Weights of a small GPT-style language model, trained from scratch on English Wikipedia.
Size: 16 layers, width 160.
Architecture: RMSNorm before each block, rotary positions, no biases in attention or MLP, untied embeddings, normalized queries and keys, attention and MLP in parallel, capped logits.
Training: a variant of Adam for these matrices, 166M tokens, 10148 steps.
Each number is 500 + 25 x the weight over its row's rms, rounded and kept within 0 to 999. Layers, rows and columns count from 0. Numbers have three digits each. The size before them is the row's rms in percent of the matrix's.

# o: layer 5 attention output (transposed), 128x160, rms 0.192, rows 30-63, columns 0-159
# v: layer 5 attention value, 128x160, rms 0.213, rows 31-63, columns 0-159
# q: layer 5 attention query, 128x160, rms 0.227, rows 64-72, columns 0-159
# k: layer 5 attention key, 128x160, rms 0.226, rows 64-72, columns 0-159
o30 095:533522505542500508508513497485477556490497532504494482483510505513519503519507516535547500504549471530488516534464465523479500480533511452504497525476483518491498478498526537484470492468495486442480518489500492553498486493500502454518512443482501534435487502511513510493467479507473513520456525446545491489440513520490476495450485502552484499517518494455504446488485543493486518512466497485521530501523478504501513490526516480508494508545501519491492461481529537478544528484477488
v31 110:493533527491532468492550501460479502469507529473524503516444506463488517521506518510499543486495477523490524486539483458508531500484489538502491438512479545484496521486476520512486506502472490508513475463481521487522472529536530484504474495490482492504504435509539483539526462500531492501519485520497495439526507523527558508507451465482488532495495493478503516500489487465522511509504521492515508506505491493480500470555570525502459486488492476505506508510464503439457476525466478
o31 108:476486491510541501505509520523495510516503556486477517487554564548490459502488513509512493507499461493499491526486515506466486491513510499531507535508498450523501468465522507499525508464478467497465540498520483533477524471490502447514484517532466509529502495450499526521510480506462486528463515533455495515501506492483514435520499508509533498526504489476512495502478503508559476521444487510473521530492505490515495509503475462509539494495525547544502484518513546505500540438541536
v32 096:541511483485484482493513547468458529496502531508534490471522514460494519550477531521491462454481515518531494504540502506494498559496473521526514513486509516500488470491505518517501531473504475506499484477511482508484480499494492518496518508477550497576494481528439515508501542500492578495522539519500480502474529572534479506475508482498489543495504482505477480512488551483486507527531506508499491484464478480532518568529546473535474467514499528509472483515483500493501498506493492
o32 095:513511480505488518538486504544545455528454500503560514510471525500470470509496505538481506455483487483474501481461483532523472535525480512479516503520480512511538487524478462514526455498511496513509454542542499479494525491494513506474491515521501530532487526492546484479465539469518501506465474489433508504476507461477506516537477519482499512527503518462509522516516473544552452484497475499473512477487494543483463504513514517490514484515561507517495497530540523505519526456491482
v33 103:536484459497487534503493489477510450502509466536516502449545494506501482472493494490507488482513524513508539508486513525481504494501491460517519471481541479530485457490490466422523501481508544500505484477577502536503522489499529506508516471496522495530504551502491538500495521489485515499525449487502541509500510526507469479502511526545494507468514490473509480499486465526530514515507449501493470522563560502555503500485509506485526504514521498455491526526482474517558486527475510
o33 102:476513528525510468520483504519549473484510450522548491475440459496488521544510501493517481505496515476490510501489462458549529529486530503483435500502490504499521514553498519576491510502485517518509502513486537490487449508518490524498539495450486519493500516519488472467525497503552474495504514514510555466533486473509515530494441507472512504535497510510531514502484518487462485491524472514483481489494478497513462549512491480489487476480464447541506503491521507485493492540470506
v34 106:485515491498488535524465536506493477506485440509492524483480491486495480458507519491499491521593475464455466520517488479545470432516548497483503538479505467493528473510544501467464483535529508501506507520462510527524517481528478505518522507512491491495480514413522509489493503519511453500473515487514516516420473510463507511492491506498500457500485484520502535491484507515519458482497489505506522500508494454472495543479486497510515484529507536475497475510484522496525477488519516
o34 104:474505516505480484475497480481512565483481514498474468481512486482497509498439480487521532519494479546543498465522500517471530507482533489521503485495487504473491506490456467478470522522531494453499460508490529534493499504514503526512513512502484484445466495542492469484520481532488499470531492524540513485494494476526479570523514509516477492500501479510489468500508472495437495463518534474487456508446546486460517495483497516512529497501457451437483464530499465532490498521490483
v35 105:518541480508489545501476497515532495482486473487528511476506500488501504469549514479489519491518523515523528477492485499505504445524489455516485492499508501531500507519514476481523521485486535514483509466535495514497535479510517527498518421493498539517504502481569523449493539522460471492519507504513509522530478516528527481462522524492494467471504479459527513479481416535503516496487469458529498514496547522532499432498511505462483508484531514480504535509472458526530508510486489
o35 108:462519530497491474508493476503498492491501469546495481505504468508484480500482495482530483531516527466491496510496497458537540534490470565476496458476509466471474486501483488512470527493476540515492561488482474513509453491495495521502523510442479474463503526501434475464541472533554488514492520476520537487541518465499497559514442490480511486493531526502523496529490488482489496505541476496454487498502498492497459532516453472499507462511465469529487498495501528485499508528500506
v36 104:516541493518464468504500515512510553542543553499477436501503510483497490521522570494492511459495498482487556484505508503496481543557462507532486469510461506467448487521495515543488503499475515435456469492503497538483508509539482455470494503486508532518520503535490472528500500511528550522476484527507472484508532498512530476488505489507488546515490494504499505492494517487476483523514516521491553499488487524474516483528507496525496504466474457504528540523484529486477484505522473
o36 105:563491499524497511478502459539502479533495495476512525463486543531500491522478501516462483497435486507505450509483520507537501491486539524498550521521496516486547508487513486462501499499491468540504504466523452457490489484490505479559498499471496508492494463517530525518525482486460529548514521441472501492478498528481498493545495481484530508468474511476493507536489514552553500491499504492498549533496492504533486513473491491474524475502573535526469486518520520502519508490494489
v37 090:510491479500466516497457535493467515499548544501464498477543513477487538537460491505497500513526486466526522511506507544524460515527482509514510495472522501531502457500502504510537523502495524484484513479476464492493490497506453483500537502496530504550494515524425470506499534495508514492516521515493472490545548505491491491439491519489475564496500521535492472485489532518502527516498503518517452489456472501475520574530512441500518476515493501520501498517487515480474451471523490
o37 091:536514523501514509479494486516537512509489496532549498532488517460476485484526519508451504457487489470519486496453495476479483513533516523459534497554475529512525488524483502505498505533499489487547490498506508459488549538473496501534522491526546504511538514562532500494451531461506506485472476476479517531456497472513508555520543504481520517510482514513518485525506500519516509479530464469495514523512537531463477507486523512450466486494537525488470513522520506549543535494489508
v38 089:511486481512492498510504474484511487472458476444506498512492476521512477495463469499506491491519504490478452508486501505488507427478502471493512516531479520487527542499491542468495477507507478517530509501457514492509529478513509503513458522506458497425500487474541517497512483550481455525464518456488499490427454503495486520558475537465526457508501475492530512500516516512491529490488463461467512514513533544489476493452468524497492492522515522503514487465479472525546519488497494
o38 087:455476496467479504519503521466464513494533486499456490520529456506535512485480477455503509547481519516479569512547515531469519524485469470544456492474528469504491484488483491500525505529535509492517555489490522535514501474546498531461527498481497505521512479497510537535529489524470507481546482517512518494540508500476505511463481496520487451473499480526492491492506504491426478509493539507492507479470478455517475510503508494495512489468476471478490504496507467463460447522513481
v39 098:463460508513506507498501525518469467523510484499508530507501495495511476472452489504499448539547507484482473512479507490514471486484513539476523526462510521509481491485499502467473478528500516502498536530510485522514482520493449518504498537509491447482504525447421471524483471473527524505468490464510512483493486510452496519514466505511493530520481519528484504508502548492502469511508481549515517483515470414483523564511520490505552490525482489519472479491506552500479502480464504
o39 096:560513501520518490497498507489540554472495488459508487520500516486521532519474494500485543480502444542523510487494483494460493492505518412499532521486489560505528494515496513510486497525503485482504448524469507519500503546514481458514487492557515511532485491501533482488495517489469500474534513569513487495465500507510478502463560477497473515514486453481487480487468481513473507481485518508548484531473533529455533475485503503481492517534490484444498473525499477494494508505479492
v40 105:455434498503542494525553505507462477545498516500492537513495489463521491509473494503502452514495485520497503505478523490489463462495489515487533472487514525515509482492518484477485500511498505537516542508548487512490507517484457535491508510516465454516487513499456478538478463499507499498483487469504503451515510503494489513518505498524505559508484512502500502527516523502507491522500433566514513473544509417508521572483525506485531459511498471481476483499536515474485486492469533
o40 103:542526525532532465468509523481542536489505482467520500520501516505475499520476519506501533474508426523508515493497461485456496500532529418480490524485521555499528500538496540528501481497503494486502479510482517529514452503500501467485500519543537511527530522493542499497508530489505496476510496525531497504496527528494513477448518478485468512519491446450503482477467488512502500478477519463531486522507518542498527503542512451473487527536493522476521447496496464489503522504487483
v41 114:496504498508504513487536479466444451491524495515573525486483495496520498470491508487501460512496518538527561494540503522480494551505478500530504472502501501554454507480510478498513543503491494531509497461567518526473488507487507446498484489493487481520516534501468522507497484463499525548513482492504511511517505479517504502493454514547482540509495498492480512529494506500511498518503481521494564486509515530521517545500554522519480511515509502518459485470496477484526452496423477
o41 111:500487491531521472501476508547574500455503482477538526513460553503464535506471484492478536522473499470494489475479491495534502503472516482485492486501513526503511528509505512525507450488473505564498502538461484509492449497530490486505472547503498485586503482482495498494524542512518510472518530555457527501550496484514506466497491468449504511523478521499497515512459474514506448495499479533521503497515504538517510509513487456496503505492481508549525481486529503502483498478538502
v42 088:509491503496504480504540537493456519490527567493496501504497513468509527552496542515491482490470509519553527494504493478530495498488478511522504494485507545518472481506520470525512549495487499477492504482526487511509480526499479503492533466488532510568518484528474499537499475466522529468527519509492469428558545548545522510488503508492481569501498496493460529501480499487494504548526517532524491501501453479497519523504532498494475474492493494536481498521491528474435486517483497
o42 088:513535470487509473480483517535534480555478505487539498495504550510491448490507536522484529460494462465478471499466493462473467513525510515470514520505482520515536498503501502535521497488477486503493485516516482482496507510453505453512511532531502510540538521462507503480484516477500509533488510466463506496469535491493511470533507492485532495529500468471532506519491484537575510497476501498484500510505522540473493520506480479469515515548571563513500500517516524519530560467509523
v43 101:507517502496501536495507491535554491511469475511486500463520497529495482474504504505496523468508541486503465506443505540487502491490521449505501503493516535488513487500494507468475441517507534495506534505539470477489530474501497559500532484486524504500508503495514531450496543546473516482504479495495531567524474525470456492520524498499511454484504522467559454499511477510503491497488458446510503501531545479520488437469501488474535504488488503485520520523480500521506542490555500
o43 099:500495542504476520531498522478495501487534468506497482516477408501507525533524480495532446525500518501496497538526465491545529545524457504457487505465510475475506493498503505498493552509484548475484541496507524496534491498518521519465499475459493533459479514497491460471516473513519439500492500468529514463487482501496504538455482514499486498478535481499497511486501493485475520504558509494477500497490485483519463499516493537509486467474468456463494498515497505499497503556435517
v44 113:489514509486495515490458522507584492508492484497485520486508503515459499518522473512499512500540539460491444517445487521517510462454518516469489525454487520442551497464477500505493502502509477479486495502455490506524490498484496555496475482489514469468508451465477500485501530512477541491482493492503519517466490530491502510515513456461509471495500500495529473464492476471499477496485532447510440537517510470533464453483474502502515515511512490505492520495463521522499547506556491
o44 114:519498495498479525546494512472461524515495487523476456524531447468569489491502504517534475482488490514514543543517501522495509515505427493530494520508481494522513478475523525492484526515502498487477505521534517494493542518494472506471512466477495515460435493492511490481477463486488483511454505479519510493456479455464460531476497517537510505521534462531504502509517506453493523505515498516499471466475491471463497505489467546537485442512526462443486518506488515500500482516490475
v45 117:483502499492571491531547480471468498532523515501528524512515491450513493507484475496508460489470507533503504491456520473464518480512469515509500441490505517528500504463486480465509514444490519542517484483581505529488528502459507532499497458490483490501499483562470509489487461483479495512510535469526538484521509493508492493516511486519521519472502517474520468516510472494532513511501471546510493495550530501556515550522540531496505495494526481464485516493517462510501523503451500
o45 116:509520493497523461500497515496536467495517499495538494481501494492482495525510550504528510486501469489500515498480452484542470470518472468449457518492526521493504497587512537547510465457476518528514532514516495540519458493508462476481492519511514518525499525477505497484512530505528504502482467515521510495532507517478502488469458481457477526532519500474526515488484507491492453517494468510541493509517488506524503515552504429503479479545485536538534462482523522438494512481496495
v46 106:488527469537485511519472495507475500507515471509542487491505501517539482442502530460488446495495491529520529492527494478485477517516483480494507537513525439536477503523530447507504526507525515515488508497567526516480541497466486476482512510512488529513498583491523521475469484476485500523475522493521488543462489485508518486485522520538513468501496457515460541521488504540478515504518467545494535483467525492506518541477501511501508526502522532495484476489526469506568511493472508
o46 108:509523504496468463494488474518549486476477465494507505472481502497470521490464469476491540527481497500493502437506509498544508511475517510495507448473504548465488553526489464487488452520500517551509447491432461515506439503496526520491498513471511463478492507536470497487535537546549524496538507531507501488551513516528510517524465476468484492475494541481512497516504469508479482479499496504516468503488506520493511479493519481503511502515458463520508485477488470473487463532510464
v47 094:489528489487534489491496515446477492476533514487509483502530517521510536532457499487494485494498492513523507493551499514479504567502473528512486477521511498530502468482500467499508522479504512500487460500507502550504493519502505469493502552489573526537502517541485495481527550478496458487546520511521474470494526492478471490442475538481511485498521485489475484517485548520530532520531532551487494454487485542533501526555554461526468485513506507479488479531509504472492471489511490
o47 094:506508512492516493506498510525519491554504568512512496473477524481460483487518469507485498466512505485464488475474485492521444491517517516498509507518466502502514527546521485506521468495478523498526507505516504435500530520481500474500493511535473520525467501552503462495450523501499477509495444511476505536494504486516524481566485495471495507512487599514523520510530495520493455497528481498466535516534530501477495520477554460499504504500503530541510521510499513503558509464531504
v48 094:518493490520486514493484460517486516484454476513495479512528498551529485454466497513506492501425507533524481490505512544458503550473468484478515551528521476522484510519501515503513488493517462510514488500534501465464503467450515508506474541516497554499498516503514531492504496513473525516523510488479511524489481486496472498531519520485514459511526489511511483520528567531471525486494478464475497490499510524543504477490483515536520505490482525496511477491550472556556571485502532
o48 095:480485493504465542538486519507483434499502478494514513517467445522486519495528464453489464514541581508468529497527478504519491494485486522501498483463527495501483500516508494508543477514522537534523475465486530477546493485503528548460487485481537514511517516499521501508513516501546520476490472499517476516540513554527515478472471494489462501485496526515479494470518512489481493511514522520503517494494457489525470472486507555493506519471466467523537540500471483479481456543480479
v49 104:502522494486544472494535494488489492536541513525541501476506507498495510525510507506495497477511537489505506496528518495488510589537511465530510457491533530449474511476492518539493539537486520541478477480491506500488477536527505478498483514502505499519500470554469518495503522510477557504525461546514516475494551498491471505454500454532498487488491492492527478514494492467503549504505488524528540487534496483527488513560557509489523490509505444503476501524469508507504472498500444
o49 102:539493524518552475522513496527499503499497509496536524488487516507464504544521515507489457489443485480473474498490465537557514498511499483533517499505486505507526548516526491487488489456517500502499517527553489498513491489519501473505472537505501541531475480502527477509515508463528450488491499514433501524487482468465506465532517510478527496535509509481513597501473470527551509475490459488524505534519477526514504493494490467531495447494511516523485478508512539494517505478542521
v50 116:502494478510498496514471523509501575531474440530468488503514498477504484463487558520499505495532463477467459511514502477558471499543532489477510514493502446502517479505515562522430463522529503494504496528510506478477508481516518516528483530501470563513478509491536512484505498540513461515462556500500505495480500502491505499503502502531480500509493498524530512507503573513503488493508490460501556477518471492476504504542495492544504487521484511498534477519499501507522529497540530
o50 115:499500499520481520501520501506512491509487530480491497464530479510464515529497521476503489535509533534509465479491459567474518454473542531482528491487503501495528496498459474447498505505548507464493446472478507522526517475499518554501495500511496519428485484522525482506522495536513515482491487461530489505501514529533476554495516533520484512486500498494464463494494484538447476459521553482492522522457494502504501455481510530481568523476465484489466480522504485522519501504484495
v51 109:483521526491549489495523490498542499463510533458515489534482500517513519503530525487498520515452477499494504477525479507444492467489500531491507489574499563466501525520513479514488501499456497514500489481519498515516511535526539505491535528510490485476507467472574457548498508507520467463511471536512508470527494507513507516480501509453532488496498484458498547503496493493458493485499484532522515491485532469487507461455511510481451491463492481526491489518523514423478489505480510
o51 108:492508528514522486509503511500436550515476525513448518491492544524487476479472445530524506527542466515454524533519535476472503516530507470562535512457506477499487504451537504473497500462439505476498555492503486498499463487474539429500487487496487475504509522486491522513502479516473506516496512487496501489484532526533512443504462476506480462504479510478518477489511487510539533528460512507466522509508506515505508503501513451503505527519498523496509461493509511491510529500549517
v52 107:491511499505489517504481503453467474476493515471539496522475509556513510505490491487501485512432495513509528503540488521470489536480503527499513542556516459506488516536522507567475535543492461534512469478483547508479471494478498471506500568520475489490494559485508508527493465487493498492498489494478467513455490483504491506504487530515496484535497471532455529523502523496467526488502531519475515477456493532477488524454487498543472523530508525536497453482507478510519468478475499
o52 106:488470485486507508496515497529501487494480497480456536489503537489491506463473452499470547522503532500496544473509541519494472518492514476580499450465508531519483568466487489446529457533514498534515469538496494490506494497497520510486456512481514458542515498514486522516496535504520525466538498545479496521526489512516524440532496511489500494502469526514489507501512465493519486507471528520504487488508512522526522480469516524476500538470510481506507535470486463521474474490561478
v53 099:547491475498499497521506475512471520499486499508497489476518500493516504524532490502515550487511481503493516481503520499516507470538481438518509486526529487523469480540517500455562475482521530508505490498511506495510540471525504498534537450518540551519495507526528533476504489543458464508539516522481467484510522503507473486498567508512495455468498469491527528498505440542509542497483448524506482523536518542488507485492471515489500483485473500430536513521502479518525464484494503
o53 101:438507523486495481444496470487482445506508480526510502492474458498452471507514523485499444495484540483494474512516490453526539485508529537498457485513512466463477528543478465547510540496512488489512532460530506485511477488509530551508561506463493495474566521507470490509528487476548502507503451461519508490548501492508533524525487502485493482485506487512512538489512512490481514512532481461473466510500474488521459519513491478481503499493491512534489491514504498487472506527473530
v54 114:498495486508517498525516505476454463534476506529517526500460499479519491489483499522502481500500523526500511506484506481529491528508505516509519490471519481493446492488492484509439500512511495477508489498545527510502480520467469496513484485520481513506492541515446511490504431486479551495491478452478474498482525499511466499561482468562448482523491498530502523517512513480520495505489484598502547496576468471465503529510489524505535513529475487460506512495513512512480484501457506
o54 109:497481477521517470456518490530559457493510478410522502462490501485480499535494497480476505459485494498526467500516495506512497468496526451506468488486488561484524540536500516535532497520527471517465448504483519525496476516533488489485464534524498515519515485464508501507509500482525506503518498525492507482524464528454518485484521508473498555518499443482487557489475478521503492490499529492565441514474489523522537493516474516492527505514521502493490509514472496468485523509487525
v55 111:480511514495504465520493520478505523546558500511487497525493498468463514550522496507500495478533480469461493507513511447527507548544528508491460474481474489447536475459489524530492535479494553531493503506455509485484496531518502506475488477480477472483470484556483483482485468482518478509484535516531531505489510468481539489467501460492503530493485542509514482502491462468528497494501547503481497492478472527485514552553547504504500532505530458490514511497474499504487493498535448
o55 113:555506491475514485506516460491522550480514545503504508469558526482515482506496571530503490522456466522514471468460475550535463484496480518474530505557495511508501494500492499458450469482523459475511498517556456524498519503490473491538495499507501514476468477530497517514470524496451490496470498490509475525472475491483487502525534524502535520526504512473512520513501512506487471494486444482553525504524511510499530486499525467520502481515515547507495493484511535533517496458524481
v56 124:463499511513501500495487476561508502513489440561467506522486487504494492438507498509498524531535462470491483504521506510516481548532541478481497489490519479501495502489539503521463441511517521498511523555491496481501520492520509494503508567516497511508491522447517510456491508523532472500503478493501547504536462450447467486516480507511487456509496541517532495517512554504523467473489496524480542455527481488478506480522503501471531512508468500477507480496534512498502503483555506
o56 122:510466506519497533477503506489496546472513525480497498484491492487491562503491479465509462524540532525518440485520478516483515472499557493490525516490499521475492508487506506459476511474524516440491475451480513505513499512511522490498485503519499516468469495505498465501508493529475480467522514496540483503490482555529502526454564513498481517462503509510478508472494496518439516484538518465504532533515519507482535453466521520520507525463427480484546490517469477538520506525478511
v57 114:484509526497471490479517490510528473473475508468497478542465510532503525505537504491495529504496514492519536473564492491484492558470486496522477504557469537477517543504515512543500481495476509445488536495465501474492496523496492459464460529489472487476504506489551474495505470508527488500475449518487455509532470460519538492524457497486483506523490505499508507506511485475481520471500536471459504481452495540455495479479486511469444519470478466514519505474508503453465490487517490
o57 111:506473490488483520491499488486467529477507507501455505525510545532506502471488445505493498536526515514486492526500541486476498520511486518529534498501514502490485514409532511481520491518508474505458565454487450495484524511505533479532493475497481496545494479463480543544486467529425510517492530494471485512489492517489522464515523490517525483458469509474492501503501518496540531512486513504502533503573506506519508507511543507503504522459546517500518525481455497525512481484529500
v58 095:499509513504502513487511493488551521498464464502502510516489498530498462459555546490489503500471511514491502501476484525530499481472535477475494561529476477539524513504518509536441474529482468486513510480543530526455492478485526536515488487493467514484516542470545546497494483506501460486471515469497482551527462512500529498522499503530509485527490504487502546492511478510450456478489521452498570515492507494487488446434465528515500533496506510530505494500498493504498524504483509
o58 093:503500481511476519487509519503487494495503474471437501478507487525515513509469493494501510568518527493498504502503501532520522498458458524483493475431540511494489512437490507448500505519468538513463506518464480532508460474503499518481484507454478468456482482454468489474502485551510511505518547491532499465521513520533472466473480489534478483493508471523470459507503484489483508502514564536488470464501492510533512470498472522485535549511469470470470494470500481531490489513481503
v59 106:501520508503548515525499477499522541503473499508488498506509503532507485474512514510495539494439512521488469480461493503471492463512517504464510516530551532461497487544504506522460501502488519536507492495560498493494518493504524554515541472519493541487502508494555518502485475541472488455519510505498511509519501529483481481503577523492540469487492480475543531510512484517464513488487472498534515502553522457527495416493508512502510496483494493502534490540524493542517542500524527
o59 103:489510542517515488514517514489479475522501499474480503474502436520484481522497500483540474526542540507466505532535468489521514506519494499512510480410525492480474510495501493465495516471475524477493494495534518497562450481472539493478495482445512505444523531507476480479531481511559488502486492438553493491507529542521519483488455508499457473505539496483518495474499475485509515526505529487494481535460487512531479479492469499487513511520471491502479487515474519465505525528497525
v60 116:536541486508504458507513523489473530540528539525521489478516506475487513544523520515499484456509519492477492501507510484481487551576481508540490497471479512437469516461455540540473535445486500507473486479482480505496481520528497521497501462480505487484487487538445482489489466512480573504486524527517502539464536520503485487477532416512479528501482511490513518513508485472475491520500493532508528513479480519488526532526500493517503514498492473502512524496480510512494496482510465
o60 114:566492506494503480499515446532509481485492495475525500485487526481504492516484534529476475496452484495490478517498502548562519499502463489507538508530484517498512503517480458490492469474519447506516492538548448501497484489520508502515485509506491520504494468507534525500480525449492518504460511469461498503467493493449497523519472520492500515510495503447486550524497487534538459517503469489558496487475443533511493490523505501515501461537559534499481473524526532476495526459496504
v61 102:494504516488523500484491492514581505485477498495480484516507504531502516480550509494498551521451509484505513484507491538464490464472513513474512506563531534460516504544499482535489482512481509498478501484521496488495489513521539509489520521524486493500511514457566457552495527504515496458485440540492496490545505495526496508472534511484511480502500481464500523478495486505443492468500488501519497501510530471507490407464481500493473503477493474543503490523530526450494494527501531
o61 100:496503522542507518521504507487434530515470495531456524505478507508488488487498446535522486518558510513458519556520523475473518508517526484563525484441490495499495518436545526469480518483461505477489510475479505476491469506480546460509503460464495482455507513494489514505513455509507498520492540461507501494486529516541494456498474479537498478505482508489507458488498496483534563518467523495454512499523481521518505498495487496497498528497499497492478475480485510506522533532536523
v62 107:463493465502579526489497496495524462515511469512485528480517498549514501454459515507492477515509524471507464513482517539494470511489511480477529488489523520511505475454493471488486478535508517540510521500545484515517509517504495551500505546508501525478496528500480477480487520515494500475506461489504535504504515514475447516489495497520534470498499525477535468521505551509504507521505435584533498480541524452502495479487532500478556495526501472481494476534529521465504507480530515
o62 106:555513557518516448516500560505510540493513506485503496495474472471468512532538476469511466492513465504468527516520468484490519520524490444496481519455493539487559550531532529495479517502478530462502499492473534488533477518493520461482489493504502522477506502526545457490471509509527443479491492525512514499482501526507490511447484501486471506516505509505509527478491468492452516478547511478503501522472509510494497479509537500522491497493442478454506494511476477487519529551486521
v63 102:526515478505467511485501492503493457505495473498483496491488513473475496513514496501502488469515525494515537502531508489526523573531486461546466484466464462491505499437500514497542491487498508456492485506486519493514508496492493453504454481468548561505509497558512538434527485517471503509524481492492516520496487498497506475522492498513465490503515505503500449504495482500556508525513554466466495500497479582506489511496485501479478531499477511469524531507487475558498517480540463
o63 102:498475478456486490508487501509531437502514499497511468486500488504511499504534517470479457485482566474499466481494503502541491499465481569459479528562490482509506506514476501526519516511533489527488527492534492471494530495496495550518503525512459525534482477481477490502493485508490475507503485497476517503506463509477509535539496528465544523478510520530500552531524528503485497487563478504513527469530500468525486520507514499513504447451538481522527554510462492524484459484472481
q64 110:495501478436489490515465491513476511504497499506539465470504513498524457524498468464518440474506523484517518493510480549504499510512523461489481473474535502483528453462509491481495509464511446510508542480500504505484525538496513528531496483467509516505494469556491534522466503497496489531506488506519519547539490502499534506543472485465456508474517530500466495496485488483479521531496502518534512483535497493481569527508468546482461478500508492510452441508524513489521520447499506
k64 140:473490495480499476553511533497521497444472459491544470485479520491487452473520499488532465520471525493521491484489453523481503459511552487464468522539504520480508501491522491505484480484512481536442495514502518500484519523513489459530525493504498561508490477445543479516495497499507499503530484495534559514488460523485481481520474501483467480502512476493495503418522493498538483504495489498517511479520489463496541493514486512511453467479500444509491481533476523463483503474523485
q65 101:482528470484483504510496432500484465479495486503555474470465475505494469485518481455536466473486495481491480477516490527507460452496523501454482505522499488529536482453508483484498477479494491523495481493450485470482516520569488495535514503471507493518485495482520517547459508488431502522499519503515483548541474487544521509510447494489467507490512502511462479476479507526501526519504536508528505479511512522491541507499453528507446510521526472523537463482509511482518507470489477
k65 089:512493515497536465541542506454525493482434465496496458511479495482477466435492520495522472504528502520508500509494437532512475487501489492492480531518505512495531522484504520514479487515542510559471533541488520505464535494532486444520524527516475508503506462491514492473511519521491536510509484483478517511540533498505465513516464491501498478504521467462509468503534534505511514533500467493499513485487501436503472454511521498466457520500508508507497498568451489495473491499501461
q66 103:520488494487522494468510528482478537501520519501430527529551502470447524525473544519488538496468495503499506475492516484495496520510467496532527497514460522517470531520516523531527487513495554460472499500528507500520473485488516480473492529520535520510510515481500473455533479525511505474498507505493481477458519507481451494474542512528519517538500487506498524503546520486453527500477508487444468537470456528533449501491518458497533492490482548508489505527486508544489494524528462
k66 090:503499516492526493485507482511508484541507473477492506521537487563530503522515515499469525503494463479472505544511496476495521506473510474522493509468530487452502477540481491450456537509469522501522458484479474548531512517468466511448511494507521464530463523510497539540511537474506508530473530496503501479496472529503506514510537504487505477467492472510508547547449467513518497517514547503492537508487550510485464520493525475514528533500469521518518524462515492472549509531505544
q67 090:489497495458455504486501477507509481506489473498595513521460518503490474488507436458515483489497523494495481495507505521491480464486505520480476455498507492511538499507499435510487499478530464540506488504472523465496501544497458545512496504485466467533494479494564503549485490488519497507531524472495509528531494498514496481521464516483524512475505520536476461489487483477528512497511494513511507468561515497493548504523506538476437484520530471498506462520521499464484533466515510
k67 088:511538494499479500538503519465457530456461488538501492480486529490491499471487509511529474458509502521529496490462479518513473480490466551499492524550491489519515567490513516538525443510522538484437530492506517476495495493530516491507507488504499522471527473486519498456493488511486498493497445522508458526529523484483498486482481503515521514545533493462513489459556528516454479509510451453500481482521460495516515475516479495496474516511532504517525461522469469541484493487508482
q68 111:483486478488491520501477485545516492496479483519562487482463486516515442495552500441497471476468501490532506527509466520498498482513503497474467512533523476474517494502496495484471513505537486548527509495434516490522503549495460525516515471500457514504490509498498524543470536486466515575504494497507520541534468496508536486486478479483494532475498486498488497499446525502500491527506481504520536456525524491473532494518502518491480495497553451502522480464501480457501530456503532
k68 095:486505521522534511540492581532502511479491523484521483506448487434526516454466500504536483507480522507494467460484506498501478486483487509493521502536493545495521489484533512496532461499513487479477519494547534472495488476505490478507509523493503510533527483488506457521482460497529513468491548474499519508478511522477529496517502484515482456525505507520503499433523525502511499472484481495534447538469470479493541528516489480499490464484497526455460495467465506492437480524492474
q69 096:532493500480512513495475553530469489475527502542495457466548512478473457528534522476498520458461533509501484490500485505512523521525477493508499525536477543502504504479509470464482510492514532499527526489487471522499489509467477481484504498524443494500508523459457493543492488527498478500502536518465540552493504529536479504525516454482546533479496502508488497488498511450505509518500470519480507489501532541479514474507522454535534460475560489512491468477471489468513508469551506
k69 101:542452515487517503506476485485449538479530456481494506520531517466526521529525537532518496477512485509548506491490516493529500500490478522512523511500473510499508559479518487474523478490484543475512478558458547520551509486484471481456469500520497530491519511525470468484504509492547503482530472519433500507497515476494516435459527478491516506511524481497521462501532484497505500483489522508536480528477518499506488494565444512529536506465478472464506513504520511490492519487497484
q70 100:513500513531490497511512530496527483530497495444476528528498494485520503525468521553496477527513494546490469499472519472500504539502466512504534483465507470449471484502469526504524517523490488483521475528527521514535508470473510486503458539497521489443499555489437491485512471502549491507457495498485500470466483456475537514531530512518503497487494508469576540511513474521520457495515509504501498512523494478511484519484508539493491495470452502483521553476489496538484503553481494
k70 101:461500519486480482481542474526495532532536496515504491511521487528498523528549488502450543541521464491474522554536513449504542488489501480506486429486503497553488494517450488490482535479479473500509502534494475468479503493490521489501505483511532493506461496516512527505508490502502479499515501464514502512480483482511471504500499507481456520458471510545462494537490500512501514484526534495470566468510551518492490496514497512529494477533450480512522483488584522491517518474519516
q71 092:486450466513530511525565440478492457477480517467444496498462498517544500504469477506505514505510475479489513491489522467528484497469518494496515470459473491524520515476473501550504501550543484498494487517485518516471540519503505508517498458477477506519457493524513524440503505498521528511510489511502480497508509519501482489483512526503465531522519499472507471523519549497516553528456514454500477481510494468507498473505503531440529544536488469490530531503558495510489509522474504
k71 094:517488502489484485514536500499490452523465497512510483492482490446433456469495509468536481507518535507449517511495441530469521512513491469498516509504501502502508528509481519506502484480483492497463528508517511487521483535511552496576452462507523501496484433430532485495532533493452530537487466524511508492523502499497498511534449492439463474502505487479493495494523533484514492527495475502494524502542504490454511506492517457514509483510508532493491477517471507513521507494467512
q72 109:537514500518479521503495519486505475485516528489472546487561528496506516495482540524507529554530509516528505488489535491504513485503515492528493536489481513491492503526502514514552460513478525484499475526490462544515432454494518490495507548487546540474526502487463470469496487522507485467491488504478499499462514524466478492458537517532524489505499492441540511518493480493523492504493518485514444506492468498505459485498506530480532483500452510448550548519465490506477460524492482
k72 092:543489526515514532488489510496485496486506511489456546538546534508514519512451490534511515497487467477470515460477528476503496567506520478500484480473525491523511479506487503459540517501487490453541486462508491477474446489467488467488475525506515456492512546489485499474547466519526470504492541507467463496477521496487517542493522462530512475500488536535506471521489517522508511474517494507490467516499487501526507525517520503515536481476457514518487558526467510477482481562524470